Weights of a small transformer language model.
Size: MLP 256 squared ReLU, 0.854M parameters.
Architecture: rotary positions, untied embeddings.
Each number is 50 + 15 x the weight over its row's rms, rounded and kept within 0 to 99. Layers, rows and columns count from 0. The size before them is the row's rms in percent of the matrix's.

# layer 3 attention value, 64x64, rms 0.247, rows 18-40, columns 0-63
103:64 64 40 62 40 52 82 35 35 18 48 26 61 67 46 53 47 69 40 59 50 53 55 38 76 36 40 61 49 50 39 40 38 69 43 50 15 55 70 48 63 47 48 62 40 27 43 96 41 36 70 46 52 73 66 25 55 46 67 62 36 45 38 51
083:37 54 31 73 39 27 27 81 41 58 45 39 68 34 46 29 31 26 59 58 57 37 56 77 50 41 40 74 61 46 42 58 61 45 42 29 49 54 60 47 40 71 60 53 58 56 72 78 60 61 44 58 43 43 55 36 41 72 31 33 25 32 72 24
088:46 41 67 84 54 54 27 53 68 56 42 67 43 41 57 69 34 56 43 34 54 36 69 28 53 52 48 48 49 63 21 37 40 45 45 24 54 51 56 34 90 32 59 63 67 51 46 52 15 36 55 50 50 24 67 22 42 39 60 68 41 29 60 64
082:43 36 45 38 58 52 64 40 69 19 77 42 34 59 64 54 37 54 41 18 34 51 33 36 45 65 58 64 58 32 35 47 63 51 65 38 56 39 37 32 31 57 50 72 59 74 37 72 35 33 52 45 25 43 75 84 65 24 47 59 46 49 55 33
088:26 20 43 61 45 58 85 62 57 78 44 50 61 63 74 66 56 47 40 67 44 38 32 39 60 25 54 28 84 52 30 60 64 34 57 26 39 63 26 77 52 57 49 28 39 38 52 37 43 56 49 56 44 58 47 54 28 59 36 28 54 56 35 52
099:56 65 43 63 71 38 56 23 51 39 35 60 38 59 50 74 53 42 61 68 73 41 54 44 61 57 11 64 60 45 72 49 51 34 55 73 42 58 74 55 48 42 26 21 47 68 66 55 42 35 39 80 27 84 58 49 49 57 38 48 37 29 63 50
113:38 63 31 42 51 53 48 64 51 52 53 24 23 67 70 78 53 32 41 57 56 78 22 34 68 50 50 72 50 67 52 33 27 50 39 52 48 54 24 48 54 44 43 48 28 53 16 42 56 69 69 75 75 54 54 40 45 65 43 34 37 39 64 74
109:58 37 48 18 45 48 56 61 76 51 22 55 28 50 44 59 42 29 34 80 46 65 32 41 60 49 54 39 28 47 27 36 60 50 63 37 19 52 60 59 61 59 80 49 72 49 51 66 39 48 65 55 61 53 32 55 89 48 36 59 55 61 22 47
105:34 20 65 37 35 78 38 25 74 25 51 41 63 34 72 53 66 55 47 60 49 58 65 62 60 35 36 32 26 51 50 47 43 27 53 58 22 44 65 71 33 71 17 28 52 62 63 39 51 59 50 72 50 55 34 42 35 44 53 38 54 51 68 57
105:74 37 60 55 47 34 58 42 39 35 53 43 53 43 73 50 55 20 27 34 49 38 31 07 45 49 71 46 46 67 53 80 72 62 33 81 59 58 45 53 50 54 44 60 51 58 30 65 11 38 39 45 37 51 56 48 58 29 30 52 41 57 35 63
105:79 54 63 47 61 40 55 55 73 59 39 57 40 58 51 58 32 47 55 55 49 58 35 45 50 70 41 61 40 61 61 47 44 46 41 58 81 48 66 77 68 57 64 23 65 51 57 52 41 78 53 37 82 27 40 29 62 56 39 46 23 54 65 03
091:57 51 42 41 56 45 37 33 73 43 25 60 70 59 68 73 35 32 53 81 71 59 84 41 53 57 53 65 47 28 34 49 36 60 58 55 55 53 60 48 83 63 35 60 30 38 59 64 40 53 61 30 35 65 28 45 33 32 51 38 64 47 73 79
087:57 51 61 53 77 22 40 44 36 63 56 25 58 34 62 28 54 65 42 46 43 67 62 43 77 47 40 57 30 40 37 42 41 62 54 60 40 53 81 79 46 56 49 70 52 46 56 55 35 46 24 59 64 59 60 78 38 18 40 40 53 15 71 43
107:75 41 47 69 51 48 52 52 74 43 37 50 44 47 84 75 43 45 69 68 66 52 41 48 77 15 39 28 45 39 49 55 63 68 21 71 54 44 42 45 63 31 66 79 64 55 64 57 42 48 61 70 50 39 31 41 51 49 18 25 48 60 47 44
104:53 56 57 28 52 33 60 59 18 25 49 41 77 82 41 66 40 28 56 55 51 34 32 68 53 66 65 33 57 48 51 46 67 10 48 37 26 64 51 25 48 55 57 49 44 22 59 61 42 50 38 51 59 61 48 36 66 30 78 34 46 64 45 48
104:34 30 43 50 43 64 56 78 29 30 48 46 49 54 40 77 64 64 73 42 59 57 47 72 41 23 30 50 75 89 56 26 57 61 63 48 12 48 29 65 61 43 40 68 58 50 46 38 68 39 38 58 54 30 63 51 59 49 58 29 58 41 57 52
110:82 64 45 51 19 49 46 37 46 27 50 46 27 64 66 52 77 37 54 61 30 61 49 77 37 64 44 38 42 52 70 33 58 49 57 64 58 66 65 25 59 29 52 30 75 59 26 52 46 38 63 59 62 35 37 36 64 16 44 31 49 52 50 33
094:73 51 43 92 50 52 50 56 65 47 68 33 45 57 35 25 73 79 53 33 47 60 44 59 71 61 37 45 15 64 52 51 56 66 61 65 42 42 26 58 28 40 66 33 56 36 45 38 31 44 46 48 35 51 49 37 77 41 56 35 22 51 31 63
093:67 63 81 24 54 51 54 68 50 60 57 62 78 67 58 74 48 44 45 38 70 37 41 45 15 44 50 59 44 50 46 54 34 82 33 68 68 42 74 56 36 43 26 49 17 44 56 50 51 44 45 37 75 43 34 19 40 46 41 35 48 58 44 64
114:59 36 47 15 86 56 42 69 50 69 32 52 37 41 39 58 68 53 44 31 10 37 53 52 45 64 59 39 38 35 35 50 61 63 71 52 59 34 51 51 73 41 68 47 41 51 32 45 39 55 51 21 58 26 36 67 38 32 39 73 50 54 74 35
091:53 44 38 60 60 70 22 39 30 56 49 72 47 56 22 43 48 54 28 48 67 30 39 72 53 39 47 65 45 40 27 76 43 24 28 57 53 45 37 56 53 41 65 75 40 61 49 83 44 59 55 48 47 27 40 83 59 29 63 58 45 75 64 37
092:60 87 75 31 68 70 52 55 74 68 48 59 55 43 30 59 49 36 37 41 72 62 39 45 75 24 54 55 52 41 52 37 53 36 48 49 78 60 63 48 47 38 45 59 61 56 66 58 39 71 54 29 34 50 40 67 31 40 53 73 82 82 44 54
092:54 28 55 59 76 28 63 25 33 83 58 65 58 73 57 45 60 57 26 43 38 30 57 53 46 45 30 51 73 46 51 46 47 45 48 66 24 55 52 57 75 65 44 27 47 33 48 29 77 56 51 44 62 50 72 41 48 59 68 42 43 53 84 75
# layer 3 attention output (transposed), 64x64, rms 0.22, rows 18-39, columns 0-63
101:55 66 40 21 54 55 45 01 65 34 68 60 26 60 33 37 74 52 42 30 38 47 56 31 66 58 44 41 70 62 57 47 56 24 46 60 56 49 46 66 57 71 33 45 50 50 60 20 53 34 41 56 35 69 45 35 55 18 56 45 35 37 37 39
088:66 63 49 40 24 40 65 22 59 78 54 58 30 54 68 52 45 30 59 64 77 64 52 48 43 27 76 46 56 59 64 49 62 25 37 30 38 45 50 48 34 18 32 43 48 77 46 49 36 34 55 48 59 37 55 45 35 73 53 62 37 87 53 49
090:40 55 47 41 39 52 67 30 44 59 49 64 42 42 55 38 64 57 39 46 49 70 14 57 58 89 51 56 46 27 47 47 43 42 09 70 26 56 28 21 51 55 53 50 31 48 76 42 56 71 48 47 32 70 43 59 46 51 52 78 54 38 21 51
090:69 39 70 47 55 41 80 60 36 36 39 74 33 56 35 56 43 76 45 56 45 52 50 64 57 68 70 31 63 46 40 31 59 87 70 64 92 55 66 55 44 65 59 40 37 56 62 43 46 65 60 61 27 56 47 46 53 65 41 80 66 47 33 64
090:37 48 57 36 36 48 41 53 49 64 15 11 31 45 56 40 44 56 42 22 45 71 31 24 26 59 35 44 59 55 44 26 66 42 62 37 45 45 48 25 53 39 54 64 68 40 54 55 82 50 31 46 53 54 36 56 69 44 80 31 67 48 38 34
101:59 94 45 27 44 48 44 44 45 32 51 51 57 56 19 66 25 45 53 64 48 58 54 72 29 54 26 24 41 53 36 49 42 45 54 46 44 65 44 37 80 54 32 28 26 46 69 71 36 36 64 64 68 74 48 64 43 37 49 45 65 54 71 56
111:48 44 52 51 69 44 50 32 71 40 62 38 69 39 54 53 17 46 36 52 30 51 28 27 31 31 60 52 37 48 74 39 29 27 77 29 45 49 52 32 68 68 67 52 67 40 57 38 48 52 50 15 41 78 36 47 63 52 59 80 59 46 41 34
110:30 73 86 37 39 55 27 29 46 51 62 62 34 54 55 34 45 41 53 21 47 45 45 21 21 31 23 51 54 67 17 47 40 56 50 60 41 32 35 38 47 50 49 67 40 44 51 46 40 49 52 56 30 43 60 51 48 41 45 61 09 29 52 33
115:50 28 62 36 54 52 40 56 55 36 37 45 46 44 48 49 35 55 28 22 53 39 54 24 45 64 13 38 35 23 68 39 41 46 36 18 21 53 37 38 58 39 31 44 34 27 12 53 47 31 75 71 64 43 54 48 60 42 40 49 47 55 37 50
100:24 35 55 08 48 27 47 30 27 54 34 46 44 49 54 47 56 69 37 71 70 55 39 41 57 71 59 80 29 50 37 21 50 55 71 61 79 54 55 37 58 45 29 42 55 12 65 43 30 61 38 59 54 61 65 43 58 48 40 58 52 44 53 46
104:27 32 46 42 36 64 20 55 44 62 63 43 63 43 68 66 32 49 60 63 48 23 34 35 35 46 46 30 43 74 63 48 61 58 43 58 56 26 45 46 72 51 34 54 31 56 61 51 39 46 23 20 45 56 58 83 61 69 49 49 27 78 42 27
095:30 65 32 55 64 43 89 24 36 42 43 47 61 50 55 18 30 37 40 42 43 66 39 44 42 62 21 57 66 48 68 36 69 40 34 60 36 27 28 55 70 34 49 55 65 64 44 80 26 52 36 57 35 69 46 45 46 55 41 53 58 26 58 60
094:64 58 36 32 57 48 49 62 52 49 52 55 41 68 27 36 44 49 55 64 32 58 73 20 52 60 48 62 31 63 90 41 58 55 37 57 61 39 21 47 13 33 68 22 25 62 54 44 23 50 54 58 80 59 67 45 48 53 46 35 45 55 38 36
101:26 69 40 41 84 35 46 39 39 52 57 38 31 43 54 75 59 37 50 20 55 68 41 52 41 61 50 63 35 72 55 49 28 77 63 61 45 57 51 23 53 34 19 65 62 73 54 31 32 65 43 35 31 60 37 35 50 69 53 44 34 54 71 59
103:70 77 68 54 55 58 60 62 43 56 51 44 56 37 64 65 69 48 75 79 44 67 45 51 58 51 52 74 33 38 39 42 43 93 32 66 63 72 51 47 42 57 55 71 34 88 53 52 53 51 39 56 48 52 68 61 18 60 47 51 45 42 55 83
096:31 47 45 47 41 80 41 42 54 39 33 73 32 37 70 45 56 54 91 71 65 51 31 33 72 36 34 49 57 85 30 52 66 60 50 70 79 43 71 34 45 47 57 60 34 43 44 76 45 35 41 43 54 34 67 46 39 34 36 41 50 47 49 34
106:46 53 58 40 31 84 21 73 33 56 60 32 47 57 50 39 51 29 32 28 76 36 52 39 37 55 25 45 34 49 47 49 48 44 46 44 55 48 48 48 53 49 32 85 57 66 56 81 39 24 27 76 43 56 31 28 36 61 55 37 46 30 41 42
102:33 62 30 23 32 54 51 20 40 33 41 60 66 85 33 58 39 40 55 56 77 50 55 21 36 50 36 46 54 38 71 63 37 50 66 27 41 67 66 22 84 51 43 59 40 57 36 74 32 54 45 65 60 48 50 57 44 64 52 71 52 47 52 61
086:78 38 49 50 35 31 43 45 48 72 43 29 31 52 50 69 53 80 86 48 64 61 56 22 62 41 46 48 38 19 39 37 25 56 84 50 26 68 68 69 39 54 71 47 48 55 49 34 53 39 47 43 62 46 50 58 73 57 49 51 46 37 67 31
106:69 62 92 51 35 54 36 32 58 41 43 43 58 61 58 50 59 52 61 62 61 47 48 59 38 52 50 66 73 33 29 47 60 10 59 34 42 52 47 54 67 49 35 27 70 49 57 55 48 19 47 64 42 83 75 41 31 29 45 36 61 76 52 43
095:62 77 44 64 70 45 56 30 44 27 68 35 35 32 13 55 48 40 24 53 43 57 60 65 48 40 14 67 43 60 32 34 76 40 28 74 52 55 57 53 40 44 31 50 63 30 47 63 66 40 81 45 62 54 67 52 46 57 53 68 59 47 66 60
094:51 73 47 47 46 15 68 50 63 51 35 33 21 41 46 42 56 66 45 41 54 43 30 58 52 54 30 58 28 24 35 61 48 43 30 39 50 49 80 72 55 51 44 28 53 47 49 24 34 56 38 34 48 19 37 15 34 41 40 46 77 34 40 47
# layer 3 attention query, 64x64, rms 0.275, rows 32-63, columns 0-63
103:59 30 66 56 56 45 77 17 52 50 55 47 75 68 32 47 41 23 48 29 35 64 54 44 59 75 94 67 42 32 58 40 50 26 56 30 51 42 66 49 28 51 72 34 59 54 60 61 39 52 53 60 45 55 50 55 55 34 79 33 54 32 53 40
091:42 44 26 65 48 60 48 62 70 25 52 56 43 67 78 65 37 40 27 42 86 53 31 47 46 52 49 42 48 45 64 69 90 47 61 82 50 38 43 72 34 29 42 44 64 49 63 48 25 51 49 64 63 39 55 31 35 65 57 75 36 56 53 63
097:06 28 52 37 53 53 57 66 71 42 37 63 57 45 48 57 24 51 47 19 70 52 53 81 37 49 53 51 39 44 52 54 69 87 49 65 57 65 23 53 57 33 52 41 38 74 58 26 56 77 42 52 61 37 61 37 30 51 48 52 56 50 73 54
091:74 49 50 11 51 57 47 64 65 37 53 63 57 50 61 58 57 66 46 40 16 50 64 53 61 42 89 34 28 68 33 41 56 53 36 41 51 63 63 36 46 72 50 44 44 42 62 49 63 45 68 51 24 66 34 63 48 57 36 35 84 29 57 25
079:54 34 59 38 62 53 51 58 49 33 47 38 30 55 38 41 52 65 50 48 22 39 69 42 52 56 68 61 48 57 13 51 48 37 40 20 34 44 45 17 46 65 81 50 53 44 78 59 73 48 52 64 33 82 49 67 82 39 44 57 49 35 60 26
112:66 31 19 71 40 44 35 44 14 55 20 48 58 71 59 57 44 55 28 56 43 40 41 86 60 50 62 48 61 44 60 68 73 60 41 36 19 49 61 38 50 36 65 39 52 46 41 45 32 64 79 51 55 28 49 56 48 39 48 68 62 58 73 65
105:31 59 42 57 50 27 72 58 64 43 34 46 60 13 44 63 18 31 35 65 48 48 49 40 64 78 42 66 43 45 39 41 29 66 21 62 54 45 42 51 63 30 63 43 68 54 51 66 59 55 76 49 46 35 75 23 31 59 46 69 40 53 67 70
113:52 85 56 70 79 57 76 28 52 34 54 58 76 06 29 56 51 48 64 49 37 50 62 65 67 40 34 78 40 50 57 56 56 52 22 38 55 60 49 51 36 63 51 64 61 33 56 22 50 51 51 45 63 52 35 43 46 47 38 27 43 53 70 33
114:46 77 46 73 32 49 50 55 45 38 39 71 49 36 56 46 37 15 80 55 14 44 33 20 51 31 66 63 63 66 63 57 41 68 45 51 67 81 66 53 45 49 55 54 49 56 38 43 38 34 42 33 46 50 49 64 66 36 19 57 71 32 37 46
081:21 56 83 62 57 62 51 38 29 37 42 26 53 50 58 43 30 37 53 75 79 46 59 37 58 41 46 75 42 32 40 48 69 60 49 53 43 55 33 55 34 75 84 56 50 60 64 24 63 52 56 45 32 42 64 54 68 33 23 38 44 43 78 56
079:67 41 49 61 62 28 88 37 40 56 42 47 48 30 36 52 68 27 64 61 43 38 70 57 54 55 62 73 32 45 34 48 40 67 43 40 25 39 58 24 72 52 75 60 37 47 46 58 63 47 33 56 60 58 52 64 66 05 55 42 70 36 47 70
081:25 34 47 50 67 46 50 56 68 37 55 68 26 62 67 46 45 50 72 41 96 43 47 66 36 35 41 50 55 55 63 49 76 71 75 61 73 63 27 48 51 31 52 60 28 58 56 28 33 65 44 52 49 55 74 27 36 46 63 69 32 59 64 53
083:42 47 67 60 58 38 66 54 60 72 43 43 39 44 70 51 39 27 65 58 67 38 41 37 35 67 34 34 34 31 48 31 72 27 39 68 42 41 15 57 50 32 43 65 62 66 45 33 27 41 34 34 82 30 61 73 26 61 55 40 54 68 44 56
111:57 51 58 28 48 67 45 69 42 25 44 52 37 54 63 51 63 67 47 39 53 10 61 35 68 39 36 51 78 58 38 65 60 45 84 78 73 51 38 83 33 60 48 47 45 51 32 64 24 22 49 37 52 37 47 48 45 57 60 63 35 40 53 33
108:76 37 42 47 57 45 43 45 53 71 43 56 55 41 32 39 55 70 44 52 11 80 52 47 60 53 37 35 51 54 59 63 37 34 59 44 77 42 29 54 31 56 28 41 61 50 68 33 49 44 26 56 61 43 39 22 55 13 32 36 72 41 45 80
109:34 56 46 68 52 48 80 20 29 35 66 36 35 39 67 67 53 48 42 49 49 58 57 55 86 69 23 54 58 50 40 05 44 46 49 68 58 68 46 28 62 42 56 44 30 52 55 44 36 42 46 35 57 75 36 53 79 43 48 50 54 35 65 68
101:61 63 54 51 40 60 75 33 45 49 69 55 40 75 25 67 37 63 46 38 65 62 58 60 90 65 61 40 33 42 41 62 30 45 77 31 44 44 61 35 70 53 42 38 40 44 37 72 84 48 57 71 66 43 23 59 37 49 41 53 33 43 59 71
107:25 46 66 49 29 42 65 68 43 77 22 39 69 54 57 72 59 33 37 63 55 61 56 33 36 23 71 98 66 39 53 22 41 36 55 48 41 39 40 59 39 44 61 48 68 45 30 46 64 42 41 51 61 49 69 54 57 44 53 40 33 71 60 41
106:68 42 58 65 52 82 73 26 60 54 67 44 41 58 55 43 57 66 12 52 55 59 35 34 48 68 39 58 18 28 47 54 46 66 47 59 64 79 34 41 38 60 54 32 46 19 56 46 59 32 71 63 36 35 48 72 57 55 55 56 41 54 69 75
104:54 41 43 30 38 61 45 39 35 36 59 64 23 65 47 31 32 30 26 49 46 31 28 57 75 38 37 21 58 67 41 65 55 63 60 37 39 61 72 43 54 54 59 57 83 67 29 44 45 59 68 82 39 44 22 45 49 64 56 36 68 65 51 39
103:66 51 34 71 48 57 68 46 64 47 47 53 58 37 65 53 43 55 73 65 54 36 34 63 52 37 81 52 62 59 28 65 73 30 54 58 61 60 42 47 48 41 21 30 47 70 66 70 47 55 50 42 16 53 49 45 19 44 51 01 55 66 39 58
100:74 64 70 60 36 52 31 31 53 58 53 28 46 25 32 32 50 22 41 60 66 76 57 70 49 49 38 47 48 58 56 65 44 50 29 46 60 64 59 74 57 59 68 59 60 54 84 38 55 52 45 40 68 32 08 63 45 50 71 54 54 24 48 61
105:43 57 40 42 83 40 30 28 30 35 42 42 54 69 30 71 36 36 59 66 39 51 93 12 48 57 32 73 46 54 46 43 55 61 47 63 57 67 54 60 66 58 50 53 50 45 58 67 48 29 36 64 66 48 33 46 64 25 47 42 63 65 56 77
117:43 55 57 40 52 59 38 63 56 53 57 54 77 30 59 58 41 21 67 44 27 44 48 30 43 37 44 57 63 62 45 93 27 47 47 57 25 52 52 59 45 25 35 58 29 59 46 49 32 58 30 46 36 46 63 96 49 53 64 49 42 70 65 75
111:43 24 62 53 55 88 69 57 48 26 54 45 40 50 63 50 34 52 76 59 30 44 61 42 30 30 71 31 49 31 43 46 70 32 60 71 27 50 40 51 58 33 71 41 84 54 68 60 61 35 49 66 72 46 42 55 71 41 48 71 33 44 64 59
100:41 64 52 45 85 50 38 22 71 52 53 38 57 55 51 44 51 54 54 47 41 34 50 40 52 55 44 66 61 14 27 49 35 47 56 55 79 66 44 65 46 44 61 76 26 37 65 47 40 62 66 53 56 44 42 67 44 13 02 60 64 45 54 48
095:77 32 43 39 35 51 19 62 52 17 74 66 37 72 35 38 61 41 41 31 66 65 57 46 62 64 44 60 57 59 54 24 23 53 52 52 53 64 46 62 46 34 26 32 54 44 42 57 73 55 43 56 73 56 76 47 38 55 40 15 57 44 39 70
093:59 57 51 50 65 53 51 46 66 41 57 07 34 59 32 69 62 41 34 70 63 25 56 45 70 40 32 29 43 44 49 63 65 68 36 43 78 29 43 60 32 53 45 15 46 82 32 35 45 62 52 41 62 67 65 57 66 67 54 56 42 57 74 49
108:61 74 58 46 36 46 29 54 69 66 29 46 22 49 20 68 47 55 42 56 30 64 49 72 59 43 38 45 38 56 33 70 81 66 58 61 45 80 41 27 56 23 70 42 63 39 58 45 54 55 50 46 43 71 72 70 75 52 60 54 25 55 39 50
104:67 46 64 60 59 16 51 25 74 64 45 30 59 55 48 34 60 55 54 44 28 85 67 34 42 24 47 60 66 44 36 44 65 31 64 34 37 55 52 59 63 60 39 38 58 43 54 55 48 71 73 43 77 52 50 59 52 58 94 47 60 60 25 52
107:55 48 59 44 44 53 53 72 49 53 55 55 45 38 41 47 51 48 28 45 71 39 97 46 24 31 66 37 72 47 47 59 75 35 54 57 52 83 81 55 36 57 39 76 41 60 44 64 76 68 37 33 41 56 76 53 32 26 37 61 49 56 58 49
096:56 56 19 48 55 40 48 64 60 42 65 49 81 47 52 22 32 12 50 60 65 68 70 57 42 55 46 58 47 42 38 45 87 45 43 46 57 57 52 43 19 59 54 40 70 50 62 58 38 16 59 53 51 52 39 59 67 17 46 48 51 38 17 42
# layer 3 attention key, 64x64, rms 0.297, rows 32-63, columns 0-63
095:51 40 73 43 65 52 44 45 50 93 61 30 38 40 65 61 48 57 45 72 72 32 40 56 45 30 39 40 69 60 52 20 44 49 36 50 41 67 36 24 37 66 41 60 34 44 41 32 48 23 39 61 64 42 50 68 39 66 75 49 79 39 76 53
092:39 57 59 55 31 52 43 40 54 45 76 28 43 36 70 89 40 69 52 45 65 30 57 51 53 69 55 51 43 27 25 49 74 22 65 38 49 69 46 48 69 53 51 69 54 52 53 80 50 53 47 38 41 39 53 37 46 85 47 62 41 41 11 55
093:36 44 52 27 48 52 23 20 53 54 65 61 70 35 45 71 47 60 38 64 53 08 39 57 54 41 35 68 74 64 45 66 45 30 79 52 44 48 58 39 62 50 45 49 32 60 30 48 51 50 63 25 78 56 91 39 46 56 63 44 54 59 49 39
081:56 29 61 63 25 59 44 36 55 63 32 40 57 68 63 84 59 47 56 35 68 48 44 43 61 57 46 58 48 49 70 35 43 37 52 50 67 45 60 61 58 30 42 38 05 34 39 66 63 31 49 49 54 33 50 33 62 66 94 61 53 80 43 65
093:37 45 48 44 20 47 47 48 54 24 70 61 31 41 43 48 26 38 42 45 42 61 68 32 22 41 39 60 85 86 45 50 40 76 47 15 64 30 45 38 59 45 43 47 35 35 58 51 48 45 55 70 29 48 62 58 48 39 40 75 52 29 69 43
109:53 67 80 28 39 30 42 86 44 38 55 35 53 48 59 70 60 65 53 24 70 81 41 54 41 69 28 83 47 49 59 52 74 35 63 60 46 75 40 63 54 51 42 54 17 61 48 57 58 43 31 42 56 33 51 47 37 54 30 66 49 53 41 37
096:53 39 50 43 56 49 21 76 60 36 31 47 38 44 46 76 45 76 50 41 36 06 46 61 53 51 51 59 36 31 41 68 66 62 54 31 49 18 30 48 31 58 55 64 63 63 58 38 60 70 58 25 37 81 65 44 47 46 43 25 60 46 42 34
102:71 56 22 49 53 56 45 18 42 53 50 32 58 40 57 71 57 65 54 68 50 52 43 53 19 46 59 69 66 47 48 68 34 60 63 37 31 67 60 75 48 27 67 45 83 66 66 47 72 24 43 45 50 50 45 60 62 58 16 32 68 69 43 50
089:64 45 49 59 63 75 51 80 42 48 40 74 59 48 27 33 78 55 15 34 38 44 30 60 60 26 60 54 46 56 47 27 69 11 58 52 83 37 40 67 39 51 59 39 57 48 51 54 58 63 55 41 47 59 44 57 40 27 64 77 44 38 40 40
079:72 69 62 67 40 54 60 75 34 65 60 51 29 50 50 58 59 67 41 18 47 63 13 63 42 31 69 53 66 48 56 49 49 58 33 26 45 40 49 55 52 41 49 25 61 45 15 56 81 56 71 53 70 49 40 51 82 42 41 49 61 37 62 49
094:63 53 59 61 40 81 66 51 48 55 36 54 60 47 65 26 44 53 49 52 46 59 40 86 49 28 56 53 65 68 48 23 33 44 40 64 63 54 51 59 32 40 35 29 43 16 64 27 71 71 77 49 63 53 55 57 49 38 47 68 81 33 70 32
103:36 58 30 74 23 38 40 51 59 49 73 29 59 48 50 71 29 69 49 72 47 52 47 28 45 44 64 63 55 37 46 55 54 58 60 54 47 58 55 54 67 62 54 70 50 87 40 43 28 82 13 36 34 35 36 42 56 74 43 22 62 55 38 57
118:44 43 49 49 72 45 51 20 57 50 67 24 48 75 64 77 51 72 64 36 55 46 67 21 33 52 52 71 33 34 57 34 60 70 69 39 74 59 59 64 63 51 39 62 51 72 41 63 36 45 13 40 52 36 23 41 55 44 58 30 53 60 33 54
108:54 47 35 76 52 36 61 71 37 41 48 64 28 47 46 24 46 53 57 36 61 54 25 23 43 69 61 52 33 45 64 61 31 94 38 24 32 56 57 22 47 48 43 44 42 10 53 55 54 67 68 66 51 32 56 44 66 66 56 38 50 59 48 43
103:65 50 22 46 59 36 45 44 38 27 60 62 61 61 65 47 64 55 80 67 71 31 50 49 53 65 54 30 89 68 58 49 18 42 48 73 65 49 40 43 55 45 40 56 51 56 25 54 40 27 23 27 56 45 52 52 33 69 36 48 40 31 23 58
093:45 50 69 37 54 39 64 59 48 57 68 28 46 20 61 43 81 75 77 55 18 63 62 77 61 46 41 39 77 55 47 45 32 51 28 39 58 53 35 59 39 44 37 34 57 74 63 21 51 56 69 46 44 38 56 59 50 52 65 25 79 54 51 47
099:56 74 80 34 38 49 59 30 44 45 55 56 47 57 30 53 60 57 58 50 54 22 50 54 68 49 27 50 57 21 36 60 46 46 83 43 48 58 40 39 58 65 56 44 31 60 22 33 47 41 39 75 62 63 59 58 83 73 44 24 69 34 43 74
098:33 51 47 37 76 42 41 34 45 60 44 52 53 47 51 54 33 57 38 41 69 71 44 54 21 49 59 79 54 45 43 42 60 63 65 67 44 61 30 41 46 56 68 45 72 60 69 36 36 91 37 77 25 55 30 41 48 46 65 52 11 52 23 48
109:77 39 53 46 42 44 85 47 63 44 32 33 35 70 41 56 67 67 44 66 47 32 41 53 47 62 36 94 56 45 53 55 43 46 29 37 39 67 58 37 67 68 77 53 30 60 46 49 42 39 56 47 66 71 40 69 47 54 78 78 75 46 44 42
098:67 39 66 30 32 45 52 60 39 37 56 38 32 54 61 52 50 51 51 21 55 62 31 50 95 60 52 41 43 59 21 63 49 43 51 55 10 40 77 70 38 50 50 42 45 32 30 40 46 48 33 58 60 49 38 49 73 35 50 54 54 79 81 62
103:57 71 35 60 33 81 57 69 54 49 00 68 66 54 46 51 70 31 38 50 58 45 54 65 35 58 72 42 65 72 29 49 52 58 64 60 78 30 59 71 64 47 44 26 67 22 65 29 57 38 41 57 51 50 57 49 62 43 60 54 47 47 50 36
102:51 46 44 25 86 49 82 51 51 62 65 34 67 64 71 53 61 61 45 63 51 65 35 33 49 64 53 55 26 55 49 47 57 27 34 37 46 49 53 56 60 71 49 49 77 43 46 59 74 13 42 47 75 74 42 62 47 54 26 36 57 49 78 61
104:50 40 56 20 56 80 58 75 43 46 75 53 29 48 65 41 47 20 69 54 30 34 16 58 39 53 54 49 87 50 52 78 53 54 47 21 69 61 46 44 59 26 42 39 46 61 34 43 43 48 48 57 39 69 35 38 62 59 38 43 27 59 45 51
118:48 48 52 42 40 51 62 27 55 66 66 57 65 68 05 37 61 54 63 44 42 71 60 52 58 61 61 66 63 48 58 43 41 60 47 20 62 32 14 72 33 33 56 66 60 50 42 31 81 43 59 44 42 62 36 24 46 43 55 66 21 66 44 47
096:81 48 56 63 75 61 57 19 30 34 67 72 44 35 72 30 33 45 37 50 57 54 49 53 50 54 60 68 75 49 62 31 66 60 51 21 67 33 64 52 34 56 36 39 55 62 18 47 34 30 70 58 56 41 61 64 31 61 69 45 41 66 35 47
094:37 39 43 62 52 51 52 28 18 29 55 31 65 59 46 41 49 44 61 66 05 45 35 44 24 56 18 65 72 64 60 66 37 50 57 38 68 51 25 51 49 44 39 47 37 39 50 70 59 77 43 51 58 75 49 43 54 47 53 79 43 39 69 36
101:52 71 40 28 46 40 59 39 44 51 76 43 60 70 46 62 29 37 19 46 35 31 67 55 56 64 56 33 52 48 31 43 35 75 34 84 51 75 57 54 44 64 57 68 34 18 46 22 51 48 58 46 37 70 56 54 89 51 45 43 42 42 42 48
091:76 41 37 51 42 40 34 66 56 47 45 43 30 66 33 32 48 42 52 40 59 47 74 31 54 39 53 88 64 33 70 60 34 51 36 67 48 40 65 58 40 36 25 22 64 52 61 69 56 24 75 66 42 79 48 55 40 19 41 44 43 38 63 58
099:63 37 52 46 25 52 55 47 34 50 49 41 36 79 30 49 49 34 54 71 46 76 58 50 52 53 57 33 72 44 55 75 54 58 48 40 54 80 34 48 75 70 42 45 21 41 48 61 67 43 56 45 22 63 68 77 51 12 37 49 67 67 30 46
101:13 66 47 29 53 69 85 55 40 23 61 51 43 52 66 43 29 43 73 52 44 34 54 44 37 43 72 58 35 22 52 34 43 32 31 68 63 41 56 60 65 53 42 65 76 44 48 46 61 47 39 70 63 51 47 57 45 24 29 62 46 73 29 36
104:60 59 31 58 26 56 59 51 21 58 49 50 58 73 52 35 38 40 39 56 52 59 60 67 38 72 76 31 52 42 54 33 63 52 45 58 18 32 50 25 48 39 61 57 30 43 61 38 86 60 73 73 69 40 43 36 35 30 57 23 36 43 52 66
101:63 49 22 62 48 65 75 66 36 41 57 25 57 51 56 62 56 77 44 36 53 52 51 29 58 58 45 39 57 57 45 76 79 38 47 57 49 41 55 53 80 71 19 52 75 41 51 61 60 64 64 38 59 39 23 50 51 39 55 66 37 50 21 86